{"n_layer": 13, "activation": "gelu", "norm_eps": 1e-05, "qk_norm": false, "bias": "none", "parallel_block": false, "init": "trunc", "init_std_down": 0.00435, "lr": 0.00779, "lr_head": 0.00564, "warmup_steps": 200, "batch_tokens": 16384, "train_tokens": 171700000, "steps": 10480, "dataset": "wikipedia_en"}
Each number is 128 + 24 x the weight over its row's rms, rounded and kept within 0 to 255. Layers, rows and columns count from 0. Numbers have three digits each. The size before them is the row's rms in percent of the matrix's.

# down: layer 4 MLP down (transposed), 512x128, rms 0.0491, rows 93-145, columns 0-127
# up: layer 4 MLP up, 512x128, rms 0.215, rows 94-145, columns 0-127
down93 081:167091134109147107102151124118131172049112164107153131177143126117135111144150123092098132144150178128117158106160114115111145115131133098115126158110114160143138088110123097110104144123113085126134144136184135096153125155126143116104143145152135168109120113149112120114136087133107116123131182120107109099159094131150155084096130099143117111146107130140103196134097140154136147134120
up94 101:147129151150160140136127130146158143116134092100093121134147131147123159117156134127166117118085100104089136164104122128093115145075111138146111135092106117109112126175164147140115147113120145117091119140145105121144124139107128145153113087140182126082117110147122103122157113094142093140178126184160117140071133165149146110125145122103138181150085123165100112096088109139121136148127
down94 104:154111092139156171108131120082133130163113144150154084146157118131108099121134163125101164159153095138107148081135129129097141106090134172120115103122115151127164123130141098092123130136147093095142136123093135189134138127131184148095145146153119131090151111116104122151117124123110134149124147077142151160105173124097140063116101168128136130131132161135137112130129116118159114114080
up95 100:150165123142117139126095137106135141128102095108142129164154153133166111150141133150133126142153122129145126127124133125172119126109124077151139126134093108130115123155136092123107078113097133158173120137127124124103171155142119120100135184149152106140069124107102147118104114123190142131104091113117110138130093084174053095132106156127122118182128104132123145139095101126131162124165
down95 093:090139175108144143130161109151103121116125118097112118142145142112172159151116162116177146116113138140137147159141135116078123140112102122098085136125119132105133140133133125113138151160158176114133151174171127112118096150086109163120101100118149137100134127123136145109126120151127066090146161131125137110091139158156122157098121094128126117120161176109120133133135084087133134154055
up96 090:118145123143117158115144134098145156198120154141139106119120125106153145135139150090149134147122133153112108151111136077114143145129136105152100130110124144130137138071108098159137136145161082136146116170161100162156137135082140147107106146111137085147110057090128118098100097127149129172102144095156135171113147135099131138177124147132135130071150111143135127166103119118137112111108
down96 100:133135101083140111142152140131163128072112131077147133113178124131114104122116074151131096136152133123162169118156091143137124136120111110138128113122135130159135107164159122120104126083130159148104130093095138134112132095123080114178142147182088138121142191180126091101115103130146115136146138109147116118133152146136109120131146127102112098157147116111125140124141142167137137090187
up97 103:113156129136059114154102081162164097137093110101152140117167131174138160147152123170131135149115117158127111115123138100119121105115091141091179151144138130160135151108127165103114135096122105154154130127114154142147117142122151145155134145133105150163068115128127094119164133091078162107104110135140093131143120170131137134137124161125121124093149089091124121131107117123076139155107
down97 097:099164106122105086112127114151118115127125165173091094125105134122161125131113084098134110112077118101118155148137153112109074118116139155147161134132126132103111108135114109158140149142112150169127156153144107140104141137153112124094083107132176106140126180150152131129133148147153114159098146154138186156150111187105107087091109112105113141132095142139092112126152115135152143154148
up98 100:110149102111095134119130139091118113144153143128084206124140103117133152111140107120131107107115132097164126109145102130121131150193149124141151140149129148142149080113140165121104110140155085167145130106099142104185138126136147097128152125111152157128116164139154132112143117123118108113160133163085129131077131128088127108134162116094117128145150168181104143104102128070115134104139
down98 102:114164140075109136104141150113118117089134143090147155112170113112120128130128117130126126129130140166085148119127166122109143106147125091149168097136172149135128125109108102107140104112108145067143113136141097130099152167156102136163180146143127128126146129138130108178111123139117082112088137127097176115135165155135129114156134195078152120148119139112151084142085106110140126130127
up99 094:128102126135157100131146116152121109138150113162136123095113129106090160098133095132157149137145117110144101123149141114166129117128102167114105122120144149118120149167153144144156128125123078156121045172120130097131145159110119118172153147153086126164146146125122148144113102075148093129154134122122108126106170135148083095119155072142117108119155095098133142110120081102166138140150
down99 087:122155143114131143110128159113111171139099147138083157134095135137157081102096118103119136133139159150161173105163121103123136151145077095125139108111137148153129088163122113138108134148106122149162098107119074146152130088152147145118153093121097129105148130145113138135103138181113180162111123164114122136126087126106127180101121114140125099143170136118156159086128144095126092111148
up100 095:135129101144133103125106153114081120130150154146070094127159130133157152118144070122105167117140173118171098168105102167091147158079132142106122116107082114106129111111146131104181069135129130105149141130150145151138122115120179135130139141086179104130129113136118104139135147112140164144124156109151155130135110112138070091124135136135152125125116131180133106133120124139123143097146
down100 086:138123103089145130142133123122157116110130055133147144116114185136168112139121146144131135174124122105126151125077144105125100104171152112159167145188080142120101171162120163128095133113113130174130126109119092127106126118140143148108119106111105132154128147149154137118148146121153116090153086139089137126146143142145138126103169125134118091126093139103154099138076117140132097124085
up101 101:116128136115099112168121059158110118094117096152123125152176118156126133112131190159142135099146132140106122166137128105105100083092114106113150128112128112171105135096106139107157165147168110121093151125104152123158115101130105170075170090133144123148145166134126125133110138085135134158146124120112123133096127133139163115162082126125107131118141161170115120161092128141115130163139
down101 099:118107064097169160119129182098169115134121131107154138161090112114145108162139129074071118100136139142122084093100110147138128105102112110153111115117141143092126146147130140159123150149149119142148117124186123099098123132135158121116133125158148156136117103154121141145105106147099111134096166145169131127131146110129143132143139159132127130197151138111155124131150109124072150083134
up102 104:120161131126130091123090104173163104101127126148123158095155124133171151154118154071140081120117179108130114112101134162104106127132101155090171173138097137128171132117153144109088144144165103130086147079161128132144143134123115121143118093136117115121133099159131099154147137123144125118166129162114133147126114159119099123101122144122107153193102163150115122092115106091133130123118
down102 111:176166129096151114090148175147115113159125137125112135126102109141123113112139163103092120090136110126096129100124110116123097079123157123122132173111147098083152116135114132091113131115157176102165123124146123111116142137113060102108144121121140113143153161154117159138140137075084126127123156161113130125104129117140126126093126112143169097152180147162173127168120123157136128164100
up103 099:112151118080122147161125124122113109151140106132103145102132109112135156139097124117136078113083132113104130158151115132121124135124112152125143130154086142141094086101143146126124103149159164095114109100090135106141125091105101133165124179096112146115136175166134149118151135089134089125157120175169132110126106122167107116124172145120123117188160090184117127098145115150148117162114
down103 091:099123125075126134081153152169100171117136104110146141177132146159146121104132135139134096135117136141112125150110097129148124151115165109114120118124151141118163178118149175124112142089183087130085154122152110105140141175127142119109144138110116112118108122120160104107156067137155106145132165116115107159076132168111109149102124124120150097110086111123134117120132126141178147124087
up104 101:135149153121135084153149117146172125142182134102093134139134136070118165093132106096098136109105107138122084157151125171120110105141122125100138102118138136178152137120162178152090154119088075104158134138142123073138137088161122134135110126109104144127136163115116146095121172089168154131105096123104135122133116118131152146113122158152098122131142130117111144179129144106123110159131
down104 097:173127125060133128119169163122118098090101132149069096136126121117149096141127107090151134155129129098118142141129139133127130161126141118124161126167112144111149148172118115117139165147136148162119104175111134124079127164106101131118121142114091152128138107156197106137182094092109152125162159133120107141112102149126120096102135097138131152100093111120123158100142141156145136100112
up105 097:110141141130091109157153120114085112083132120139114132094113119132141154110132090121162132097116125140106120110154125124113180182142144111124143087185156099152097084132101105131100097143129135147125127147161143130154110108119106130085098152132112104113152147127201118154151080135130181128186118130146118151102183137096125121154108151146152126141112119115087123117152122117142131153122
down105 110:171125129113207102159113124120155119152103122141132116144132133131093048186090127156157112146100147130118129148096112150159132106116132114146103158114140121097127147091094115096148131124143157152129126091100120099111149140140116136128116105120156145134123113135105141121140130160145105104119118080133130134162114122078140103136196135124072148111161094131136148124134170162112135133140
up106 114:125131122135103126149127123132136134139117094157171106127127132133115147123182085128136116156084106121111108143170097105118136155110113107190107128059116131147135151167126112141101073140129135121111092078107146118158157151157123105088112151128098170169106144124126142092171123110150159126152145138130139137154134116130114115096106143101105112106113203137115116149109132145146097116157
down106 123:138160113097169147141133127106104139111118131168168088141128134151135138150163127112075087127108107085144113119154105118122184116117126114192150100112099125111121167151162140139132140111107114100097137124127110137118104148146130136155099132084123134118125133149175122104146135131158122077208137171149122141123093118091110161118102165119098115093136126146143128126117158091139146138135
up107 100:131133129080099074136195133088164101145151148110144113150118121156151162136088147179094158119120141141129150144103133158129124129105106102113104142148088104133111150173144150145164125184121119127150149078136135133095112139096134158132129146148124104108143132115104130184116147115158139113100140174140140113120102134122096117119107124104175146096138117114099090108119125122092149108154
down107 109:103099179132160124125133113138157154136139151147111149120145109098113114136120154149088122113149147144132142109155103123166115132078155134082159108133160151148132093103114131113111161145116111083140124109161169161119151156109093159131108130102135177111168131082165133105084113125124084187105136105113128160127119121136145142129108110092106122112121122145130166150128110066082134118129
up108 106:125158118162117130198139125105143141112138099113113166119149173131145153149154097110145127110129140132165133110114125137122154151095115103143154155179111094112117097098108116147109115111142130062083139107125161156173170114131083129132096090152128162137137098123149139111115156120115150156164163135108088133116126115103119161156149108129094123136098138082100130085131132142166114127118
down108 123:135142140151158139148097176079150102136112121114112167104096140161136104131145144172127145130137150117140134132100120129166126128144088139121106143174103123105120087132106124107118109147117143153145102155125155125093106113112116152150171148120147136114141133149138094123157136088130132114113146102123114114166149102083125086134133124149095123187142088090133122191106166136094056130127
up109 115:140129110119119097199148130102108124159114113130153130089107163088124188117139155164146134137142160125119110102104137141085132133158057124124131124107148126112174135094096115119133142119137128143122159098137121152137115112114119123119109139116122117173117115152121097145133119110124111108186127140178103131136078103107193138146082124126110142168105121175105122113120126144102130142164
down109 134:113127146105152130216149100102103112156139118129107129097151104100109155095144143140125118138122143125116127122120128148103111159139110144108115145171158119101173114123134125119141150134155128161155184128096137111100140122135068087098145147076136113159129145171114122141144134129153081104140131145107145136135113099150153139132092115105146100110157070147158122117167082125146104156129
up110 113:133092103079136134147134148144134149147128166133134145107151103116097180102101112131132166139099102100103140090117150166132163139155121101143108101172135113114129099108082181154123120146159114133108135123112106126159109113087149079130135124124144114125155137140119146116163137142112130173107122134055164128105086128089127136150140135166121058146126117157123140139165146115141119151135
down110 109:128153116117125114131153177139114164215131126096129105127116126123120114120088101116129125165111101143132134120159138135103145159158129132117148118146113125155073145122123086163151113105108137141119136129136116089135139142106114105159125078126142108104141107142138124132123158121146103091146153164147148114130125164107078171151143145116166106095149101048118142097085148100132155153136
up111 103:093145136112106208113118129082120101088110106130117156141141110166136124078131108120116141144150124131155108140140184082116153157117104138171110160136115132114145179127113119123138091129140135078128126107099129112154110138160119168078128100143145136139092138182152105126115129136095100136102121129155137164139149143099133155134123122124093113165111134155116117150164111142129070146119
down111 098:143152135148154054129149098149137139148133146127120113125111129093113121180182171146116136067100115124130134104121085127137138070125136107108194089135132150126102117173127153121136141128132130164140104128147141124112112169118132128114132154108127142117158135108134101109176112132151125133116134110086170107159096121152118104162126106095156140081152117146098131087119139103141163120136
up112 109:135103137113122128114130123149110120127128168152118103125138133140119118138130094136176127154134121111153133139091162117218126104164147160135163149153126125142101121141105137140119121128146091125112143104113117120129116102100136157123145121163144122134133105139161163106134102119108204133084149130085180136097153112125115123159076117078102111111122097136121094100125087194145111119129
down112 103:163149137107165101133157176158157108137101076109127098140134099136117134110131147110098113103126112170113161112099119063121141132099137120136112134117168174131128127195150154102088136112144113136160131088128129113086142157123122133122158082135123158153109104096146084132125166105141177121143156130119146090099138101132103158114115144157135148147121110158119120129123081128156145114129
up113 097:112116145108108124142116118101147121136143135145121117100112101123119157086106149115109099096147135059118151101096147098132095115133146138125132126165147138114153125148113147132099116140120175142123141107125108151130109158105099128125153161150076105115120103158142172152141119128111166192168121143095124152094156209122116127151109128158171162141093114155111150112114167111126141145094
down113 104:147173164135119118131137116173115067155119140130121146094143182149149133121122165118177101105152094124143102134175102146110168131134107128146138112123089122107134143078136150110114103120111153129140149100140094156137125085112132140181124085112151145148110105134070137109157149102130157085112105119170136131089112140111127127137120153132137097143107130115105121104114191126150110141111
up114 106:096112158141135094152162122103136163122172165148120141137109152119149125135105137100141140118128123084142120163132114104144168122134138146146152104110124091081112145099112150128139123104122119147106140166203132088140113134151117104141113115096150124131152154105132158133124087128098164122115185151126095104112151129120071120124130118135140163141138132091136172054090122115136126091101
down114 101:119157145173105125165149089178119056139130110114171118105123146141160135157104113124132123117076154153132088115129108134108109152150122115107126107134109100148114143117115119094148084144144121141140146129119171123078158104090118133112084108163135148142155121154118105083136077147138156130120121124145096116149144109115141159129135143155132136093158127132106179138151165155120107180126
up115 090:134106119122145102165144127140143133163097133175134125125097172142133138194161170126164082103112119155145114118145087152150146080099123161151156137130147150127119113100099172120071090122120122098140134145097107148138162101094097151103116111119110107114118141164090103112110158142129119122085137160094104103100134142117126162108123142131147146152134170123101155117105150126112117101156
down115 085:134120128156098136116113086146053140135167138126126123154111098103141129108122152120094162137125115115113140112075129118088123162121127149138090137110143108132125122110149076106190116164125135120115121161126140094155158123105165185124129076098128145117132137156182134125164090087138123144163135095109169146134128113126106111131144139175165129123130133129106121139121125108147159164094
up116 112:126144137142157071173086173094119143105104089144124068147157129125113120116137117151089124110139176116124095122112104133131175092123148178116134141105161118125096146096140134137135131162126106138149133164142109141181095148152103133127160116132136102166118122131135098072082152129139173114145126130167099155116105156113120073142115153136119124121160109101142140132113145137132120108127
down116 115:115105115121158161134128127115091108139124116111142154158097133150097130128100145137129112147138159129122096098144053125143171115126133147130088116132139164127176122153123100143120116090171108116116143101148143122120161129143162126120181075171097144082118125108109103119144125182099087161104143141127150151165093126155110101164118082164087136137135107119149140136123113121121117156150
up117 108:124131129157174128131139127155144129126109105135149160171124154105148157091099173112126113135167132113129118112127092084166126162112104104143144153153138166170094131106143107120101134146127130093113153149144098113094099113165105121113165108073112131144093090099133161137118089078146148128115109169130133157139137108186113161128125102146100130128130122103136112103140182108101135146150
down117 107:146103139114105100140128143175135122156119115115132142144106138110121108145116107096102145124130086111132192111078102102138151126121170096125151083138177158137133168140127128101106141121116141110161149139139112131104134141143179108088073099126139121123115172138099161141116112094109142143115105135161132169111131076146091172095125112170156143160128127140150131133094133138162138087108
up118 085:116112130154095050171147143121113164136120133195146108141141146129107157128114117134115163099118148125132161100138057103141121127173106117121123165124156127124135169114119124141156096109122112165131146188135122125104088124119127150182150116149090135113101123125120102164147128140158116156084119158101144114114103132113135091137156139113124117102101138159156128097117132152108095125149
down118 094:106110140161130124110103147139135136127158118137135148142154073148124136132146078142149115132105090152174168169143139135093141129136112120114146114109147121140139129142159106145105061137119124116165114115081110115108093078139121092179112154127079114167167138122148135160092177129127103116156156123126152119155152120153067119142115090073114132158140111120140112128128126120131163125116
up119 095:161138142112104128147168164127134144131130086156163132097134155157153120094134123128111181100150130143133133132137174141136118128138071126108134126147139090152145137105130117111132119120127133178138122116123091164102110134119120134074145085121102129113144108085155116176128103130179153171109132190126121163134133082113129120153126100157140093112093154077121128101140137121089152103104
down119 086:113096127110144108111103097121110165102139163121078094085120156140134101154092157140104114137141155134154104114154118176104145137138149145137117099132171157137094135134126135121117090140135114128113156136163153108162108159091161147153071162145136129149111128126103096119103126121123065145132136116122145107124167164153119131131108133071129124196154092138155128108118121135135108173136
up120 101:118131147118126136133140185154145083156155168126119102104112158098140145114160118144159157082113151106116128183109163194127101090117144069148124131148124114133107129139120137177109134146094149102118141118098087104138149139088147099119172124105112106136103127150143104112166138136155132118077156135129107089115123113113163139170142127127145124109128142125133088121127158083140110127108
down120 096:092118131131138172105108137108125182103097089108110140153128118120086135118158144156173127134101117126105137130184108115122146113115119144159170131134119096158099127125118115091116147123117144134124159086129120124126135133147114142108109068177173133161128091105142123153101127138116119135143109108150144165188098151135119114108157171172160088161093149145127123106089125132083121111126
up121 110:136179144129089113147163111129145149136119136159089132129144119154192134096138145137140108128106161134117147120147127124132073150121137124140151107159161121156098113133099096162143092121136151136129133136105126135133134109117126118140092146202113142141167154129103096116073163155099138175093128159078126116134097105131149136125140085132124152116114122119150075078136112140105094124103
down121 119:123158128119168092116144116127121110137134130106096094118161090099169115133134142155136098130150143089188139136114119093091089140130132115118100161125106131076118151128116127121089113130127166103135110150106139114120080114171125116193124137124146173165190107107130134149126167098112109145119138129170110120132079137149126138105137142102150100117138131151134114094158097141164108152158
up122 102:123124111128085141136111082158109133101128127154086130117129126129110170135168092119103111077126122124112129152134152190128140100130127118164157130094112101154134125111141108160169100089092130120140127167141128132118142115117104168113097122150127107128097172132123099131151172121135171146152197175129127107137133158105101134132104103113136152187119141127113115145153088113130173118106
down122 103:109080155156114124173125096153157130120118106141097129105127125156145160145151109108162104121132119116114128127082154117135145142137155147120130161122138150091085103098105100139162118130084116114142123132107143121091157133123098104146105142153129155112110113143140181125095121219129083096121116131119101135149125151148150125113138146142165068123154142102137090138102100149154106170113
up123 101:101130137143110117160153123146149122138102105123111121088098124134126131126097111094139128115137165073148129120116149133137118132105111142181151087111174121150101149126128104138140128126130123159124150190133151083134106134108102129180112141133115138121148127125106112130164092190141094100103141167117115175154139126149146157091129177142126079139102151166155140134132115092082135089096
down123 094:104107125138130149147081099110151127117103091142184112098176139159134142135134121087115112130113137148108120126122115152138149108161092079144140113148085117135096170151162150160172137120178110119103193087167096127148123146123115121115096130103166165150132148142125134133118142134110091111131150079129151098123146158125115099107111088162162135127140123124152158106116115131096114097128
up124 093:159089137149131142136116140128122163084112141111132109132132151116088104121152096128138145155117141145075139117140117167150170140055157112128135097160096135123115129113115120137163139159087135105112099160116099109149097079103155105161134137127126140148118104133181127146113161088091187129115132157066129098142113146138105150113125153137108138140105150100162135155138166128124129149127
down124 091:192118146123133108094125132134124142119104129119098110139130077152094162137148075128095142090146123158106143123149130133159114134108132117132144091137151115158144152097109143140106140174183089172100158151136122093152119145124099150139125152099130154110097119138125079174111105119116120144146135160081166105088096136144144152135124154134127111097104115123127158167082122116096131148150
up125 101:147128149080123136117110056109148110113108144150109120132079114155121127150142099116136155134090111178108100127124109136175135123167105120140136123170148125147134109135132148121120104158096106110109151168143126129111137162152146118135121134126113172168140129115145161116100164147096118152102118130085096152160111076155162149122146138130147101124087111136165171145150106099122069136096
down125 094:119103121120109146156105085151060124073104168182093106148163146116134183146118090128159121161129131093157130146105144140128101102148137129109128117120142127141152108108148148165149100109131122124115129151152137121172099125107140161134108124148143143132143098099108128164081149152143108129118154124142123148116135149138120098100117090136133080107160157126136085083093160160165128111141
up126 101:114109164094082123085154130114129090060151165098148150140123134159109120141131132118138109135111112122146110124180119128122095136172111135136105118127096131173160089070123144174130124161094142150122109151123161160127126143203145127120111138141171092169129134135139110126135114141090145109126099125123144139110134161129136101130130125127113123092123130135129159121108100116191133127085
down126 097:067137145110180115126128126128133159128133102141116145153108118093102139144104141129101172185129118148134126113146094095124141098113125157133100097123159132127096114122105146113135168137164180135143125154125109134077097121100143165163185163142140133109115173117103107119118153120153102102101128114133128139129127155129097192139113153152151095152129138099107091126148149134097097097107
up127 102:132147136116131148149150117111135183144136115148137117135120163165161130127126146120165091149122155117156190151115151113122131156104094105158177092139112122139130119128117063128115088105107114123148109108141128121137150135185143115073090147128111140147112118135143094139086104102134111124132133118155127116068123128087128172152130128098121124080161158155106147142093143082155121102133
down127 100:110110116098120157134143172113158153130153118096155139111128114117115127129132132143094128104120108120108118109168115106085112155156177148143102175123121127105115163130149124139144120141184144137125115149109077115099125148118134156122092125120128162132162144090152154068138093096121126116176152152087106157181141149155129120079122079129132104166105154173127107101123111125137143130098
up128 092:058148133123159172176108149110103086145078108128124142119148120080180122129129076147102136122192126102121090120124145128167132139133167129138141104147163137166103095106125142145112115137117172125151150089118074140165146140120152115150156086129143100135117134131145142125135111103090135151126147123099168177114097128148132127130108111132110133143140129120108132125149098140107119132160
down128 092:140096137162127143162125110173142098133171147096126133141112127149096167135122124128121098112137101172140145132153128127115125094123146113120130100121108137134185115099086174110106107112110150108162139117141160107145110103123166157083166085119153119140098148167122100135092137162083150145127162073112124111071149156116088112139108127120131097134127154147128146142116135147162120112176
up129 101:135095112086081135081096169106114126136178107121118143137120120115141150129114119160158130108135161137141132133092161143095111134130151140118089115137144114159114080137098148150143095164117141123146080121164128113071169139125110094163120153107119110155134151144123125127143156097178075149122111136116134107103155128102128113129138138158157121122142200131135143152083136112155086135132
down129 099:122173140125124140124131136144146138090105095127117109162096131122132158094149133090103096129158139158094151121150141071151131141124123172112139106124137164140152166116100116130116160099149135086108162142108099099164081148108156180120171124157119126121157115106137109143125108146116112124138132152143139190089141114186142121098136098152101129098117070160111134113124137103146152126134
up130 102:162093111141133124125116135145109165141142111101149163139038140130133120162152148134162129169089086150135097131086137144127135151083094073139159140138149153138104127113125166128124148156151154102086117132081166117126150117148112163108137146126155133179124092095115156150119113123108149101141138144125166114106134152086125100113128114129131110099106124077121141147147112128106150120128
down130 092:211167140102133116119163135095107127139089115109135120108117110149110169117087096136113147131140122106158136156123131102089111160086115143147107164150125101150104164134123124131114126158099134136137119174118114125096112145162134130096121142120133110147148169137139108113112128147104142151126120128162117140095085106135106131111136154103138162118116189140131089125139063087145152134185
up131 107:069131149134082174102099117123080129131125120158114174132111187151128137107134153115147110114146161099155136121129105097165094155119131128101161125151111113097128087120120097115120130164161176151113160091140084121096147109108188122137123146120165110158123143125140106133163153119105110151124101159104114126155102127144113133127147147116120098145109141109110152123098152125083156155151
down131 108:146184139113106159162152084075088164094160140110101142105160122118093161148109126082137144123125133158099115070125142109163108110107125085128116144130116157182136144105107123124138140108095147111121117120135109172135148158123118088095108137152108118175138133131130119148145160147148129127123104153071134124129090095099178123119104158152123109133157133119139142175127152133136134130122
up132 100:135092101148154128119198131131126140138100139134085106128155133141134117152118179127142114137087105130132130158205107111129103149100102104119114111125111134161133110090092119135137167157170133159090130162138122124124123135182133152106134143176151130144109117134125121139111101113174134100121112142118060117122124147149129133077111128117120118136158139109116099126150125153071096167144
down132 089:118133096117125161122094128140107148123131144122171147140128153124103162140150131099123127119126120140102122079088114141110161097133084134105164130116179133137147170120159126119133149083099136137128094111170128097141191139090126122105109106119145125108133146176155162118155136163131124118126153079109125134099132109081109161166148119183124128117113113116090148129082130127185153114105
up133 103:097100093152121107105126083117117124108122134155155100105104143124098148138095126138169077126112171126123120112124093186168106108107167085101128150150104088141120112129116127098139138185130104142121122115181099137138092107152126143149092172138150114155114100121140166101153190128095114146141150123128123129151101169115154116133147145117124115111135123155177148137156153146132130123117
down133 106:102153104133144085181165133159137127135131071147119141123129131140158089134098110088127095165090114136118125115120135112098135137147171146151110121110106135115085161151127104108114127136150070137120155116129091124128115153090163133100131118129129194162116122116105147163160094150108119099130119123125144131120142157124166175115089149116127136168103122138124133118131153086137167165082
up134 112:132163159139125125136123087146108120169141123129144128116147123165125137138133106058143105109096144130101176170136118119118125078147094095143105124144159120174139118101092079130171116129116149117113141164143151108088106104102115158097122122118165117128129120170124123118133152073108130151141153104093150120107147130105127121128113137106164159131090155173121121190116109141140147157153
down134 109:132051123141126137109150099085140127156165095141135163071099096117117133094121145110157122170117136123103112119097159115118143145127110104102140134110121111140113162122084189127117140143127106165104136143095118117176130146156167128145142132117117167080106154145135150123129117152127124123123100144143095126139159123119090141153161136148116139149158118060140151113106171145133136087118
up135 098:120126123104173163143148117103135107104142115123115128132109120134140131164081164103106104120150164117179116143131092105136106093107125105110146170156106106150124129116145133150147155151141109129143141111136134112132106151114105103108154161172110136104092130143130089127153104129138085135090112135104162139123142173112171156160097146099123057095107199103141106119169142120151142117133
down135 103:098133135124126142154163092107084108176155128103093161124142100124112132106103077159168117105115103139156126091114110114155153118124160116097138119143150157115134129078177107125153105134099167143121150169124103106103143110143112142172096111138127121138116140118178143144141152109136171116097113132169110100104133159123095105142121117125096191132163107114107108148121165158113152129130
up136 082:083155099129120128161095135128045127130151144164100162108113147117097136115141091095106136197090126136114169155153186141133099141162157120128102115170152140157108103110127140143115143126110158122111126092133129095125096165117138142130149132111120110136150144107150122139120140106134171174124142124113143128135122125137149115145083136135132116100124128074153155121124112104173108136080
down136 074:164120134158113123194163116150165111126105135130123118161084120112147108125090112137105163134125142145116126126107110119087104146126133117119157123100125109173163092109091075107101110133144126146142084122138146134088115129140143119092147115150086102117150074158123115165156117092158194131165129153147112131064133157148116115143110132141123137151156146159138136103145124146126098141115
up137 094:137159092141128155158172124145165176130117088164154113152094073121117122154102153108141125132156101112147120143151112096061146172158099144138105086133092183124160155124128136128132093123135115142127109131162150105125108134140115113118117127163111126167121117116170145124113108146127120107114135151091110124076091125137167108139097126123111142123114139118105146138132180164087123119158
down137 092:121122183127109112145176127124126108117115112127161131117106161106150108084104103171133146147102169106155115111126098124130098101136070143156144168112120137112074135120106128145116111166097132141110130118117149133135149077162100141143107182048136130158121151110157165142131119112090148135127145126178136110133153131131129134141168120109101113160133098145141107137129135119118134168089
up138 096:151122137109154158171086163118135109106171130133104122140119089091130144114110155107169110089140101076129120122172135145137093154124131116136136104134115114117182136098125099142123155153147128154103150131122100140113133115129093129165141095138177115102186150137173124117124136116140096167142123174076081132093110133155139127167157101125110097134123164100123111126148092151125127127144
down138 082:087103120154116143145154113130092163135093131160131138128105154145172108108146099104111158159160143107156127096122108095129110126105124103158157106138117107135137164130096108157168181116150146124146124126128113121159088135126173120154100144146143106165113158141094168142107131125142049143132121106119128125110147052133089148144111135097150108124121114103161136115126084129144145104120
up139 087:134132142141170111115156148171175158095117168135100126155133145120145169100134126102122084082127124121105112136129152125177120143155158101145116095145089110080136158114161162179112149111132103128123107154113117098138120127115148120156132103130124099156124129087147123083148098098130149080122125159103138124156124118172163139129108138113159126091127137103117091093163098176123112130117
down139 098:096117096092171138082140132189126155120105141140160131104188185113123101101157133107121128152138112155090092105127122107106156123129113158156106102146132133147127149140131148123114139114066088155123095086116148111139140147143162131156155123162156134113129114163132156123180143113108104089160131128119160103108134122118131125119150150100120124103142093137143159103081117121120102165125
up140 094:123130093137123107141169157135126118136133141122115124136075147138128173073133135122080137154118151124164145094133136087082141098102109133122129146154141106104190144129143137150112151132105117168120148153119107144157133141133157139139103128119091134092145155133103132167118168075151133134148149153099151133093100131102101132107116140090139105129099149135192096090171117116151113162103
down140 098:118152112154174182124126141093088167120149115129150135103177150123085142104127123117143150131099152139114135069124086146157085122142114151149158114156102113104133142095128117114119141100160092163154114106132103121124143124138078136120140132144118104137140113171154120115094149125120114138118098071112138120166140145140123073175124116171140146144087127123083156145134118155124102152117
up141 101:134107130134163126131146111130138119108098165124120131121088145102119152145164167146123076077127140127108049156136134152175128105127142132132138112136097141131168120102115182156089146139101121129113068131110093127110176126107155155108126098111101094144162111132136131125159156132103128129178127137153125102110128086107149135132144121080158132133139153119122124111106128151177151137166
down141 103:160144113127110114101120112108144126132121142132123085159092119137186126142079153112111095133131152104170090108128140097074123141085143149158133179162125117125128141134144110149127062152110144112108172090131100134153148082108136151115105107104162090155131140107134144105099092132148105130136169127119131131115174129113112100118109145148148114157137135162158134129172160134109162128101
up142 102:158131129144101114119139100139077118139113127127115077154135124179081100170188107122113110128111146142145108144103174166129164142151124110130166117138125135148102089158101117158151111129141096141105074144147159143136175111145112128093121119125130157150174118152156129144122126072105120141136155140141097126110093154094126126147125129085127120126144109104098087159149130154103093145131
down142 100:139143153145118092144133116121127090132158103103106162125173156166158109131163111105179094128096113117107143161153112190077144120104108111131129130139139104132108074124097087134093090135114116114090165126137161116134126105078125111127154168120142123108115155136130154108136141189103121124127135114133092115187155131128125140144157147125116134137147139138076151098120147129144102162134
up143 122:128103138117148158097149093154171136174144115106153142120151123149179151127122146073130128097092138097113111099073141123092101122134099187126166091138137114115150162125136144163155115163081134133134112124122145092145173165153133113096113155114144139098127155127095137135132093110121113109100150120129152127124136091115135125150120157149161113150130110088132072166152125105137119113135
down143 117:128107154138116175146122100132114127146154135154161125092090105111176136152119102107085147096082173122134161106149163123082147156131141139137168147135121122162136102137148155169118103123128117107132138079158114152150114115119167112123126128129152125094110103169142090107069135129132118089154147148151109149098119118092091158110119155132133105143159147140144102092133139168093111133097
up144 075:133135125106124097111133109131170116164135147120123127104115110169154125128112118092122180107100169160103142146147174117126118140134142095156175147133121109121172139162147110158150084124109081145116148112097154134145124147117152089125090160142116143139106136102106121155166103161152103095084113148151134152168092101115098133122092145150081113101121133130170110114152142087137093137108
down144 070:120120125087131136140153104161143093118148141136104170099134139071142102139133102114134117145156130122105072160126108144119127104104132151143113140134130175115143077089138130122087161138128150103135114129110085157108126128125175172118128133126116107121140096165176113156114133117092111085194148104107132177115126204155112133104155115128163142151153140119136123122134130149109115115126
up145 081:122107154171104116138129130122129101172123119112126063134094164134114117123139149116132182128109130148138148097110106118158082154110169056138143138123141127105135179159134111166141138121128151154151144133148150097120118148128111107131124099139096132143133141069152112135148127089116157156098118106079130184131102146087095138134118161107095110135148150112112165136142117092143143103126
down145 072:135139131104133111145157142129115141122136137117163170109149136140178103156082110127120094139128127113144110190146105083095121083109128171113136102104073098133156116108099134103109114167131161132113105120155117146125131110137132151158135147118146091120197131139095121113114117113146091127146166091119163107165123103115154114106130155139186159112114125102126149110149103111104144177115